Weights of a small transformer language model.
Training: a variant of SOAP for these matrices, 131M tokens, 1993 steps.
Each number is 500 + 50 x the weight over its row's rms, rounded and kept within 0 to 999. Layers, rows and columns count from 0. Numbers have three digits each. The size before them is the row's rms in percent of the matrix's.

# layer 2 MLP up, 640x128, rms 0.179, rows 362-378, columns 0-127
098:424439527524513470485483555639508504471525476518410504415520485544453495501560482581569499466473562590489507586487474496421455584439473534483625457431468541557496482455505495398585452496540582546414454504472463491455590513419504458555450532554494463580447573486574607488508495483498428472489483460568512507424450536478508477429494461542492495511567509516441433505511434586534433582532
099:477544427557481477503544535515538460481475549477486557441607471546424461454518523453457533568478430342468439447493432457496504485470437439639480522561467512389519504595521515557454499443504514541515446476360536420631458434495440521554451468543480449539496551574446475582482576486460485518480534517507596478500541516561455518569445454498526513498481516456546517521516491471435458564496
115:549536497517500491536461544428472451472497531514502474477467619544560466524611465499574622511547503496464586496557493441494542533486494557452524549497498483477485435436472524450604480550490456520503523464503558413526497556488486401574543451502457488470495455514557495457497542496543536613441513572455450463546468464394477666455426443545515556475595612478447467477559612528504531476522
121:548420492555479523518561570437471597548550504512397590489454515460412549546490455538414524515589466447519456516495505463507496511545494473475543523452488547528411476445504446450488537561488468526576532390413582453397436509519460478483505522519386485488529489510425465489439494493451502435514526456471610486581467578524551552488507451497464502529488477547589621643490546475499514425524
115:589501513579532522487550574494449494461410524447489552547407495507500445466526542554545544539457551544620490438459479500556513569522521476579548554508553413537464527495536576500511510449589601526457446574486547554560544541556549472502553422551531492543373534505498541497502370554526505563429520556560548450432508570484433478516464485465521515623506499503559464590485413486521458518488
091:427563517580443475447489493447505537461488517442481400503490504524543584482531448549492580507510433479434390396423540483461555523523426599476463507508432504497572474492459576443473537509547448540506552328630489504410449511500597456444392564531527528471500500494466473454503513502471475468540471498499411540468528523412489486444476489529595570541452528516480482544482487439465530428535
099:603533398551484490485469514540541408415421496484554499496545455456369439440522418522506505573468454447466520467376398460573496447534516575400478454473541443447498463534549503442507554538433517560496426523528464446536462486425448450483519409446495472484513431454531538477460524523513448496560453472528585565501562464447462580536513468476479433463417544512497429443488552463414520491547
103:496502397466504492510518536400571514481532484515591458474523439516553423530465474499529603523463473419521533407588422456454492546455499432410456556541506509476546509516433564548478529613537420505435565517482360456493530495522494445537447434559474421466462576509505437450513559472495515514493543465419474563491439526503637535435532572429536483540502553480566462512518529423536510485428
078:403514563444521584532510501483553501561531521447462491542469571427469470566509591495524584506498568493526553595510480489530540450550421497552557429545524561476468483494513422477543462526521569460389637424495513530455484517426536613536476439424526439479485498484573527517549439575494490543486513482523431492453457463477608503519443442459468491545523425574460508578602513504435482459602
116:525478493415500504545491541543549451571493524599522517448502588562408546441529443466447504487510475485493578464473430491536508435555554441446515538574433549484586476555493513528489524438520465401539490506493495524479484575611418501534507520484460522493462549581490482622554579526533655546556509513502520478519508421514579508480385421507446490549507497618565513537450491470524489593564
101:535400438422469490542489513545474415536484485472442572485512504480507539449467608464521491574540464534547508527583646550523430523382467490522430590477524564550572507525446530509520441471412493525457553471542525480445474437433517513443447549598483527506511489495514477467505478469557542441525479584544502608455452376480569466475540537525439431432547490411472471425522537414501549527496
103:414506427558485480543536475517513454495558518603519485491419428449568396631407513442546585592487539466509475520395490444545480550459548580598433404476472479487511394477529562435534528413576480574460470504533451569538531489465531538566507546487536497504558515490544460529537521545522508453527591507454562488448537420471511520405491464489444562512453518573465521532469509450450522549468
092:534440489520599552457484458514532446545484459560481410589460488476504503460463500468632529633504466445515454424435428416486596549403504487434523469456417461568536443496465545456532513498475595465500520413520514507558452592475520553393540515575439548460424586581517452464558458528454521531477508567516476544580455532430490477538483495476516443559424516568515476491509476507504524465555
104:598539511464561526470407523553567576606572582516394481510538542509465563445456465511564486464449530502505577577475508466521470494533484500527571557351468502491523560574487450535447502462546517427442497448519520551522564427500549475452537543561542396487531483483544475458542451420534605481561514415525495417537523438544580548547538573508523537481524535530455449433548501403517488468547
099:519327520495581513446491524511514464469501511494578538516494551519511559622564527569502476471449560433555569509499479454514489438526481533438495471513462399564473521504574470421562541560499452492526450478479570382427526540477625619486444490529553516507474536536486469503539473457466507548484540426586482523469504480486506545498604559487608557548532441529524503471550412395472509459532
091:437541543503559537416534534455565547457499516522458497444523506498581449425507550513584476538505436565573521518468541488496463475532444504504537511513547479565598487450474427455510546459413559504528528445511443494443585500592488539476545559450451614455493549523522494511620532479516410412528536494483430557551500579525544525440535579583558485493375471599536496549503575475401461461568
088:531562447478439521592542555481515496542494518493576512445471501482516500573545516514518436508444464493462483597526521465446460447566480560569486534499486595439454406460420572551536530462428472504505613559490540551523545432455493523532512540567563531482521387470530521593473486515377471420443573482426523559397477515489500511442440411463505524455519486504473501516599501484484635469599
# layer 2 MLP down (transposed), 640x128, rms 0.142, rows 362-378, columns 0-127
098:506451401452501565485614483451556547562446515470494445526545547550457565481465504440394482461440436425435500440439494516636426420525507457487449520543486534528392573576523493536470465550514508519518537493520528558565424501510494483409555484452474546483554390528486408519507461506470548543571521591492445469489484433557520481494574535485508426487530491407545546490511507392510552417451
100:535466422448587550441426490476485467456476532506501483470401540478556538436620509419486518505515473463473502512596488489558485529471581443470489434444484506460493471562503363448438459364530472496514470486439457497500634461561492486462473581453470411499597533521555496507496530532465495541540498521644477518517461442522452502505411455550537523507534489554549542562563475513564417587503
111:406510484526529560421529451539513553474553475454507509485490386461467484419427546499441430468470495501480408486497438580552436467523533515511501469513492563512539496541551531512447514513560545452420466533497476589466516443489510573404479532494505487524472546498446533522564464492464438343511424445458560565482501574597545379535495574436472424515499422485604575520526391485457481553457
104:525558406468524506492522486485616448550417481548554468588560474606536479518511545496500505515567440490535373493541535600620478562578510487583460514536560388488505518473548492474440429509449505504515519481533498569609524474499525495474503600380452444475454523456525434548483464432463541498506526514560455522565477460452403519499459461529478588527544450531467480481518428498468493454391
108:457404542500468424493514476507573423480564514487493452474469504469467544447444493595532461470564528493476554540509485521502489536496433507486521421534423528418455557491448416504525434509441446467442570511503438486496454519424462506503520519433505577473577451483519511546414588447432457550593434434465327537557396506483555465504483472551420542363452502459536516492534531440415499468498
092:458490584422527526548513481550490511456455558511528489476506500556442419517457509482474503512489561555589592470560467464510518411461522469466491526532564523480523490491504387539526510560494582413531467657477545488571479398510414497608596472462517529538494481440523502544483526474496494396408531415556639465474460497598463515481563430494426497454531505518514523427507581523555490474451
099:489434582434521552512603408526447533600561566463464434541450541488643471501425559426475468478557570548507458499587507441446476445461539443575466443505465521464519481507479443524527481460525398408517574460463478539426503463575533529523529552507519479430554530467440566531475491425550548558494536505498414432480423501545511447474560475451499557518555404515506491551511490499602488560445
110:562544590493469495453486449627522534524468467501458513548458547521551519499529563488526439518511486496492482616461559545523512471502484516522489507525531497488578459452482469413515499485518607468562467414592580570594395495505548553439634595464477500508492450504490526515586504491458488547503422566487527473513550432592398379547400441481502520518555472494493551498513464556545490420580
088:497438448485515503508558418471533621528497513441523504506411499442500459529555441586489576457472494490396529458547596454439501468491593467512560457554505516500508487457522475478460501486451463634441523533493530536518482474462425589509466494394483503561562432504604476581472481636538538486432498442567404459491501444459485520485514497576588563486516403472565582558542497484480454536514
104:478512544609433535515505446424474485442470505424460495506498447427604460512475567572600508500530467492535477523583582493461436566426431531564493443448556454510426560495502549475548480498561530515501501474528428496532575535432534568533523478516565484547538437517541538401403448391462426460409475465469495443449524532490485474504520544447559435361480456431469496428513500484497542438418
103:483530501511548586561502487413489575552423508471672501513503503477495473517444419488458556533482536430406478483409452441540559509608496444532576466556480455463476481547562540412440555543605487447527543485472562484613484617525522543488556465545470452547478491520456503454508565613508449521396567473451497474529488555523555544560477449481537465531454490487551521533525501569497437511538
100:529504535424547446519514489558454591481525434433490475568541521470472506333581568593438438439546426567517511470505459512496550366552460431490483508573497510530526511468510436511505504548427554510519489524494580505536515502583445495501567437465385528470479382440464483449472557413547518550502421444499421465465478556529471543552541483456597469455484514524518554536571565452536478511499
099:568537483486481438565426496453450489485419502513531587483440551467469423494496502550455531305599560600502541481562499469524414441521496507563526462529516522463501521545504450444439501507505511505502495548521508500440547504633491465560550443465616524530580488452485511541458525473498448487505520382515541470421555487510482547387463526565511539413576476516517536488527603502518496487397
104:468431516515477435626471523520537432423429449554439580506480439485475559485549528469552480537482480432476459567501460570481499492426547626558447431560541592536451520453560544498575511489513472559567557489495506461496410487419516434518391487455462543404452542470479501547608501536511524463444497526467541622475514480489440384418498542518533488501550454518508482439504434519504477529590
100:460557495503476497509531472453518525448504536560560544501419366468475481435460501399572473569441470562564561501518528589463522509477487608541549581410560610529547478474446507520476482433475529471504611560536484631520536546512474486447516491441497457511467472514515463394451397538506499440492433606482486489577455546494491442420437464556496455460516520562577510428462485567493488483544
100:564501468441516519550545575528564559584510462521493448467479554534464517561459523496454526465515534510464512405489515495496534360405569521392408523546458526468487566532506582530467460522548507499539501546430554503459478585422535465565411497539568399558567419462535513459389421496464567487455466523480595454467523540480489474572479479452486458484610503442558526454526442501594533559525
092:448454492601616528450533420532538572497434511479361527572491520536575434502468483476494490489527464414510533487512477577586570531483493528405476481553530396540498586534630512441517503467484507515459431568486480500419534555493491499444562504451463473538503615447485466530602481458606514506488507460610469482557491512512507571529559559470542472481564517459488537495444516482523394553475
# layer 2 MLP gate, 640x128, rms 0.187, rows 363-379, columns 0-127
084:515504579496542562457433539522506562485513475519529386566480450472495516534506453552595476508432504534544504519443599534471494469450542485451561478476556385543483478568481456407532506641520517468477543345500500478501476521441477499444458461485552488535433446532533488516545486472488501593516415357449458565518528469476433532546531517526523384508452503462431469541521475533576465390560
118:422464475509480511402560452544477541529523513608463494556493425486518543529528525554490420503430499495566482428530530519499456453456479448532534500476412572497556568555569546515445551487526534425514512519475466613423470439505533444533456554512536462504528551512446547554540401433509457429454529379464561540463434536590533393617452557406557457450499467500594513498479477538547439502460
116:535514565408484495494471464546459496398440478478484440442444434451501510485501494521542516484444564473533567467489499468438521458495459458524513509512526463459634484454472545543574531435547503543530525489513416542444509450480511508516514451445583600514473474432601507486555505547556481589454400612427369464392510506488551507510607599490581533485497554431456518380447528523518492523477
108:493534476533395569509483522534481505537593541468515460514437468532508514452505485553481509457579488451510503392381527462482443570603507529364561498425454511471512510498426503479437577551454529504528599508517457460469548506491457459402532465482442495537519488458509496497413479504497468450509437481521353568519467490514513492436496516485489523349526441571546469500501610406555500603477
086:456534371528486453494479499478542541565499489466508540562486476533481549520557424534528542550530435543424338518449524492483487548488453502446480529537500465442554495476534637453397495468556506589488542399482383450461521525508477480454468583488493490468494599505495469429635477545496485500558469551486346506527488390427555508520535553436556516455457485533470543510512511495465505495524
095:411461568486539549525542472477455577655532512523436484472463598496569573584484560518422485453535559551502503501661550537442523542476484420559506498476479557565518528441444453579507459427592476426509577463511540569432497483580555497542476529546512499478494587543442496489543453491518590543455530524497465426513447548534501464459517510542553505534563456469485534573534451565572455528458
111:496507530482538460523515571395565467454524508481557531497582557517474572573491364529496573522494453477521530390582466473445504545507473454481535568485482457537499550579475577562502478506509399493524463509482415470470544488545472473528369482523547466504430593456492499498439498511622547407539578445502435581510410564481608563436553564522444486503514533514537455469450496486483447504422
076:552502577456371371495526557495426566526485488609514546551486462428440505510461552479486428515447590515533548487501415505530508562384364440490511416469444431484424509507509439432593487574524535488557491484576479525473504551490514486438488436526588487458528620534503520529482437482451440578523405490481514500519508534520481535432467458465514462480410523477508481535574483433471509476484
110:509494503467570476485462518601555554566514532531522532517434580552476512497465514442499492557450598525414506489382470481536528481602509451464522564565403513575565439510493456579417564474474493526499456407449582453476425456517510455446646470483516602457487519552461518567532459542500554480597570505564483513550508515496511520520550447519464554595490598532459494564437540445504434521493
097:515522404487419486427483516575428493489526409500461472533468442472511489410487523435532466543498515574566513513475585532564432497422481539433461594509508512467518498518409478539512473526535517510472516475535490473444509445506522500431386523493475630446619483505519574495505468460575503469519526470562415518406435518505458524476522526478410522423510443514502491457485618368406539614511
100:449459516599526482511491519503503445498463513575505632382558481527500564526420409482422544523536572534488619517568527484469397545426501467399509469403472475483485457493505530570509508487495484399550539539546451482439508501496559502471536517562517426543505561543560447509477414592491454448497509605479552545618486544541529474450553445421466536532478480471538491503454396532471521445471
096:428469516526558556402501550501504561561538482484515423504503413548513509498502487471545560666482468451620446466434465539472503541482494396459557470445476507552506446460508529453587434517515542462463573491573511481493445643530495578476512523630453490463455563587530442422540424510557494465423509510462512487569453501469557460554502496453471518536463555536474440571482510441464423461506
102:484471463484464514491508559550559470480570515571525472472402413438609496518527449417507526466507505473584504549542345486469510550429609614552489454522474439489363468494525478522527581529513401494448409549485430437554521524453544446490484475506548488516426519512540496551508467509457440543515448466530492503522562442514536442442456554524519540495483525554559495514629450468585482429557
101:600366534535538498435511495531547474474483603506509448547464554514509577548530504612533496379445542440540523512476532411478440572564505606449468414440525426525484463500530448418577615558480471481509519453489592439498504498506541537507499476523528476522481519494440497532579453533463521527523466428558464500436459447475481464404567583502568521479530448581583452478535422463466474470522
094:472546486541552528393556525481487570453478513557486566497501466490566493425539503454576512536519449499499593445461544503464484536529423486534511460518611444589531459478498475535495570496385603498469556466488459486458552467571496510407512513525515549467457573474505447496566490501493393423528462448462369560507464525482467505397497561568530475470391445593526498467452560490391512398488
091:482502466515434454566521618516507534566461482439497487522421440498418474539605512499456515585391471473471529491542465469472440534461452524442568428504487528478537498447365520566561456453574523475480637599494563477538406473525543481578499525528503506498558555563495562450498449545447523498411476526470509552454431560535499447502472465396480448500438523567400478586480556500540525494514
102:538428420429558616546490522541513536542476509559527504440565476522503506467451531456538586498634410466471548589554496502557438407506605450449418527511652550493543477502471488480564482514468478487531433538535509491513505476535492477507488580509469445464415502508479465531480496534428515503433550540521531526445484462534484477497564584439423352475567453486524623516509501440525527561499